Weights of a small transformer language model: vocabulary 4096.
Each number is 500 + 40 x the weight over the matrix's rms, rounded and kept within 0 to 999. Layers, rows and columns count from 0. Numbers have three digits each.

# layer 12 MLP down (transposed), 1024x256, rms 0.0609, rows 356-381, columns 0-127
455499454522418473470453467473500487484493531532536499512458451448547528501488537600467440513548415571516570534582497460477568518488535463503460484531491554503559479529502435502514494492495462524521509513432454513499496423416489503407562408518431505484536492439507612490489497521495502482477522518534583517510548492474467505536439489441509537491503522528523470487547481459521562486444
545524498536526480457457598501496516451458558557483482508478443543513522519539475452504502579558509492513448534401460576518478469538457528548443431522498509489490580523440496467485499429503476457529495451566526525499499511554456472513472499512510491475477481538547513517463510528458566498569561474627424403473520477467496496512535529509512448435485503545491491484521544480456495500551
480502441422491498455459513541496513437517506464482576524498439485521534539460497476520571493474495470521521553534501550497492440541503522511500484457446508499486432549568453463607478542465576476503544492478480501467450483425486522496525443463531469481467478432482486497598520484498511504390492476478576513481463409525491486455385563547486509507536431510476483506525472488521530590498
465518453503486473380507529548506502600462507526496501521498444526473478442517438482477477543461524565452521502522526498498496532520620531527469469484498538429562470483529440503484546502506508525533487450497442437482462479525460489521530554514514560444446518503473501498471533544565502477507492552596487572512548537464474542434479459412499470527494524495467480497548444466521477480463
486464520558418480531492522473387494484550499439419556507596503493536523456444541487548526444534482511460550504469540445457518495472556492520554521491504474502499539510412504458514461541544484527518550568482420499522537473397507575481543574448468479504513506461461438479587537562516442554526491491449510506554538462473505475588558522513485467512508560470481436394513482540554527555502
526456540460423589549523499493408539445492417516448533486554512462501579469547449452552469504485499516596509573568484527414472559489483494502557448505535446499557528555515516463565527466455513501506523487544540475546546389509467468572436504509498504468474485543502531472516505514490539440516547535565411510535545507470472508481438451524509546476490433429521515445468530502534492582478
489491479445457507471503479477498525480578500479524542504479496477480485453528521480515470543540574484557518516493550531531489510444566530535498428525521514523487503485497466499455417467505570544483427559508511497546479527454455488520519520530581505468497443463534508500430478480472495542506504534507519468514532473483521480548506561425497515480536532546503489613541500498587434465453
387450558518428496584455543491465516487525524500495513531494490506522512564469453473505446498517473459539536435466475427436489514552470524514525532539484553452527492549557544570505499464478532523486500500442513482478464528434501510595488527520499536559445488536507453527480386525520527627520530520531498421559377513562444501439545487481519504513550480481472471488533565496490509508527
435508497493457532453501432545527547605513463513545485573472479537539476506455574469484502510501464522495462506457496458482614477539513521510486485462471517507543503554551416550447476428383468458456494453458544572473480508519443503478468496512479470497499444472556511480536500515429419494484423514475470534482484525522464472540457429516600465540483560468497542528485462473502456601554
525458471495507438517472564521495480521467526526484481466443582482442548535481478398507504423530518544528513478459494518458533472475450472491532567543469537498472498403499490448482501445521477475526532514535492530477525504464428507450538558463506483476465568476503492533543497582493495505513533532471455536498472552474397510513532503529451473542480525545520500486469466553506468492542
480494546472528490481587512542574473468481489556570491466548451452514559474452602510519505508545498533458449536468430534488518547457477487489436487532472546435506448497513544590456403413456484549426499505476491476492569511495499544489482551443557568522484513475462463531524533460438484570440497469476546489526524499473500536530547509490443538546491561478477539530503460515478507566519
449458459527541558539480454559464532552469515587485481555555410559492450413485564439533460501488554541513480508537500454521369483530481524545456474462498451541555514442456489496502413476505503514481515489520484608502541495432477501524485458476494546528537463441528541603549518517418492500437563428558496523534525470503493489487587485478513466468485464519548455554486418487558483514572
540385484546543441542560413489558545529496501525510566481511511504485486422504494468466485502459538463391515481472470522460527520447503580518518515450540492441527489588526587477527507472484497462439547439473506532522582518543468439494487493451460561508532524460492467464486465500535555433520459414505446511474515502474506513599525548528509499444554537500462488494485503595572445450502
540552495530528510529527522476502500563494455561526501546462453536533542505535495524475529468555507476453449462508425509489455465532528473495492503479532506477392473590476518543496457499434460483547482528521524532447547497538477522516526553454497559521484498457489459506555490457456443509479447475536518433584526580533528537533543430489463573549397478473531497443472533418427508525510
433500512498506529444480489496518489446524493449480466484489449519486519385561508440511498448489538465479467536506540517533519583519560472475495529530451501541520556521455428514511542456473537484488555507535494520496557440471482495514499462427483557490477544514483493502596479520562495425528524505563417465510511463503487452497487567501516463501509470406500524477508474525497500463524
508501550539545583542498517530530478470496487521466508524470490497520495532563459504501434471570485483461533476524419490483490465479473514469482452468512507502460497462549488457435460517491488531448493447474439538409470491458513489460481524469540484522529521490525489553518501494446480505478506473513442485547433472489553552503518566452513522498471498443544492514586440461535564531493
443573461548456478502508499450599534493487486524525558470455524545509568479497541520504456459445536472542465561484513501496479459472530484490506422532495516459455490553556536489528453524550536432538508540480509470542478528500564507462465504526500529503483442450505463431478503473524489498540516442508521520542541555446531496453520464508508415515496509446517423478560510535532509534548
516545460474532480509470516517474485493568522482484502410472459507508495578462516529547502536519495542471547508538421504472450518527528544516462464506504500473500453514473490454527419559569472513519502593504489498473504493472502409539462544522559456483480514468500496537529553514551476536535541448569534490478458522455562503577520485494468457516509518512499536395540504476458436535489
460476478523529480510527436489471569454482475564498424515486481472552493483476515454459590486470484512537356490473463461519493510513409566507522499562531450562507461467489517452471466503525470464513533459478591534481555480380502496484488486516531466500485525462488556583494462505467493463534480545494510508435534546539504415488507470457527563434489516502494547522482516468481505533532
544471482492478514557508434454549564470487561463485519481507461560494488504456502514536413525521495514483562489457452503461589439566505543529432511474500508464465547522514472488534536542546468493443435535506489447508506443481490504533551519436500460447499511514483493501534503496509467479577485538418522492533484490445456461487510513427515489505488480479449498440534470502502503433538
435531497544522482566435471524522522506467495531496539498390496413560531508581487527544498489517504523502506451504463514522505497482527441527538475488551502472481556464533549511476488512454446535521536517509503503462481491504517509411434509443596451480510501481523468520506539482459541458517523475464468537451481506500495481479449433525476520528466514537473439471379549471484572509489
520534424423596499536476453595464432332416400502450532525477482508416474507480514534552513560533513536475540504470465546557522488528480544594508528465528456460475454393514480517500527478512438443543447453489465470496512514357521506492501526462535455451539491473506435512494505522479499514546531568541436510464471517583510528484481461478572490542490519501407505464524529375523567446461
508541508519470432525531461496557463488583504473513535465435452493505531429564485470480472402504440389501465529523545520471480554489439473452591495493550476552460497527434547514507549509556498480493679546474463509430462517535590497449543461489404437481441482466561473536471465509473482539499496521518542463497561512502511521530478436511482580455522503492501512529457514457488529497408
453458598506470513392413518469481508558474489484494394497506477486497517555527476502436492506470477458441520459500487553470487538547517472489517480489532510496520531471561527466541536516521524524451488556573536489526478503507551534590518550548533494615531507482477492543497527510533505472487483474513522538437493493541450509484439469538485512522485513475480499444500452533534481506503
536463409432520527535448551583475424541497448525458535482577573537426394492441456506443516516506538584640435400471633576567508576532588586467512499501482533563519554533540501470491497415474498434463505550550523513481595432457458445497479506445533396525436489402570496395441495474444513442486529484441500631570394469540529553436552564594484634564476586501531502442486534545487537517548
521550541472466519475631525542515518557471512446444420507568493462516526462592467531543546541436569549588558430468478526555495496463473543538476481509486515547561506601521470558573494524501591459443476466548512500480469465598551489458476423513458511523516502467488579529394553504470529468448494471535548513499503514526457518561465464472504462444483470469520447410472533522517473536546
# layer 12 MLP up, 1024x256, rms 0.24, rows 357-381, columns 0-127
456541562481499560510422605475459567470557577562507531569548450564467518469454431481520549508524468457599431524510449546478474501487478544604473418500488560489508489540495545443564473444484533564536518482534493531450512544482478431520443577394571522482445357452560548421461528603525555539539498520579536448609534399493557465528594404497528562489537569457571490492472503543509525511523
540599542575544522473571517530486540363462503459507485458488549496485434424482537442536499466468522501524505574518491438532475546532484543476520539565439546492472467515474447577510585505516544525532508505455455449507532467494518527515475515505498497485387536491514475501487547525439466454514469445465566504470457523534558534520481518570501497545541424476498476485488536450521564477488
523607519471508489517439529598449483493430496478486465538482509519466519513446467513436488516458492453472387431534501588603508542502523571391541497494519505582544607543498505449522536525521514512478441480454432557498538499541426534557606525578500427563558543450476414491535509459519511472488469468514523564545540531484477511505500526494544501458509516506554495427502493478480455458626
437563473566478558431433536469464532452474502519520470544498351504491508481481527486478474548550559463497512517513554442473570489566473509478520521455448585505474456469526487432581593557560522521545486523504464548487466546496390546522505412481516476502454558546502464544478533545500518526503464473476448560453486481554529431526489488512515517519458530430508482540430465534485555526577
567422579469544554589540452583455429554562458412428520488534560559495556519488436551518534459503499503498504541494433609505454496538492549580470454525569522486488526454524533430523544485512472572487589556441507576463498516413485448593430536507467485518468488486480507503564523454491499509583504490523486563567447509467548494531494442438602510478551480426483507485465545443518516524486
461466518533541431510452473455529489486521520512543564587504492506477447440508478465460503529544511512482518531490491449440450484448505496511521504580470491462475483484501505516471497498509508510476490562543470528502452523539461551557431503517534476414490556480582446525464502491510563517506485480518484420509447525507424516540496489489497513508478514515503511498463507474514511490536
423505495515455479550510493492453481483473475469548512457429482507516458506461425396613519506626490516464608531559499537608614389527487536427473536503499511464541553504584486588545509540566525442557454469471532515394503541494490569509489593548484510452524518503481433457522470468576502547410515558487490543444481522481480511491492553462527459444546543490470479440542446463510539502487
545498541537501426458463637504495476455465475547531528571507444469490627451566529452448448454451475464521499549590509464553501524510499530512517523495434495524502552465504495478446543503502582485450449471532452407448542415427498521570480530466556477477529478510500468463498481489469520467474545580546493432504552536471471435505448432490559486541513510587456540462457501443559484469471
478570510430430478497486535615455552502497477479534450466420483448524471515524489511534478477532515493468484534506514514481491497469527516454495565558490499523433576458443537577550565496511505500500541518503530437466506541512487530545496474480503426492451510437564445489445560513538497505454400514515534555490496480514505429516477501473497531489449500500543499541535533565518478471543
442513510542537449487523531522470489544514565550497512526460507440451522506576526580447470530450496449519489496496525526477472549468561483527536481556460516444575511589504530591476446494487467507479457504528500523488540519445558492509588549400541534503505456431470488553520509458533557524432462458469502501468545472500441578542470543479441508509471552486471507518433464539523499463530
482561509534536518531541496444507547532440537512487386553581476528581459480491547538546477482506487505513478536568520468453520486520479554432557490487466508468538475488474389561541498465491591443486479525555461550420443513491443524507439534527470556503500498559499555514521513513489502549497493561513502517505527519437517474527502384499499496441494479484532420535472419525513512501425
545534541544491498570484490502556426501607439471566464469501503474486558585493543496482478446521485532457468436460486504439551452432458599372499431539416451469561467461503579512522496446513441451483500547438501600536463575543513502597446532505463462455511533523469410500533470492396626513542488504484523479480493507478518536457494515471494505497485514513510504532413522491527518472465
491492536538474481558530522533518476499499541504507535471464599509543465556462533581439517522526568498457496551527456526470475544417471441471463537493517460491504535503515502486491549466493461463603537536471485491531472464515567532478563524438461488481505467481501431488525521498493467522508526515490528466573535533511457453532473465505531563523540493455573469432514468583573482568455
452476503509569463527588524493486494515473505508533502537552415472528534573520485554522464542491432475493477429493530485451551462480506542459500518466488456485489457472442503441511539563535471487451463509451433465543534501545550527503466457483492528465514521506500482527501534516490460542545455488499542439474500460450508488560478547498482512495541460473518477490515490506501501517480
512430481524514439471528496573475557525568563496563544502547480526420498453561565514555468465454557484563504460458531460438519517484538481515487478513481582551455491476519514515534473460487371471473500548447547496426536529451461466455504539499475483491505529490464460485509525505512514561520538510505512502506434467527554516458523455521527521496529548436450503563438528488465517532425
506531469523506490529477455550506340556446547459507528530456480476472504447524445544472441500474553540510513562525474517455485483506474472557533492515461584563495531503502553556460502521469450454513541488478447558484515456515462432484536508460486462488532512521519504573629500458520486441478423591504482533489452512554484548555486530430510449464555484512526468523500478459485483541453
466496588527516507511459531505554522472494511458490513547504544449458504463496446440429439568557462448509543499489461505522490460503531491395448535527534488503469547505522489498553475557489404448470557557576585566521497513492460474512476504443444484506532566621511526596497446501467523471462578558530479448509522473528456501483417507492514561565471564450486493529470525494483503454442
520596457492617413535490458557525546507459453552532478449485446459534435427466484546436555499483519481499518519437470441455523502509539569424500472506522519454517468514496470435524586398459452544384515511517551518482538486429492524510492520534539538469531506549501522490566517531534513478489499511534533543540567488496508465462509539505559492373532474585457545474476571443554471475442
541427571502494502407481503532505511519439461494555528506461478533552549480503517484463526464567453507596514500530537503527529539488500513499514556488494553484499494470465399465481520553522473496482554530581495525441490457462463538557531410533531488519506499504439452530540483515543472554431596468483494458489512485505554461505489540481580552445507482472476487425519445424519518529473
493500546394550502499533526509453517487516503422458500504562511563472537498456495399541475554457466502425440469490443510496482499584524467480555566619493524512485461489483541457514444452485579546468447397498493515447456475423482505533485564530518412502479484474490502522516464470559468514514537592428529594500491566501511503487562498525492510461526433514523527448545456510475525482361
495549448562570526467501538494525475444509555481531462481508442547510495477511471453445544520476510546532513594572479498425507492405532496468528387496451552474559417429503578490439498441473554442489534500457528576514501456558543531634535578448566492496487537529483473472486506479500451446453462537494553485411555519522557490449468429407456435425508496518557488501543469493440471536496
531497417494551532458462501460485462528464462506582590538516520573487478460486571582561421500549429536518518523546510498433521461478514499561475502522562555565496495506497465460495473511551475489460443585502460514502438558477572518469567518517520463535498488437469581532493514503500513540444467460509548510451505452564487463520496441579439473530496569472492472524505502438536517513560
509479441547528496501507556393518470517488524508516508495507459459484517504590551503425507543402409474528473470502572539468520447490559537471519482508453492554471459509497490503568489469476513517468560493538582467473473501472490465544448506482502463502440466494488554535415572534492497588504440460544496548540481537535455501451576503543474547480498464485398529424517450457428498475512
564487516468455511480502553584520494523571413545474515502500478493485501512550515574504509429526518475568505465523588444552538452514481500441516481462532482504365497506570545500532420537592470593468499487518526551438548530514531513388485548469504359483555431518596498376506547449468494467586450471559518478407413471484485482488573514471514541566532497504531490506449434474557468582481
490488535525488515499441505491416431481578482556525578550496514487501521489580438437422574427489470475539452461452483517534460510534525488517533452526485471521489534439512383545498502540511415424579492506512526490563461460498547489502532489568546486530532468476456541487603481525558522410557511455558512537445502543489482500477511451491491508492523394522488576529476516497471556498508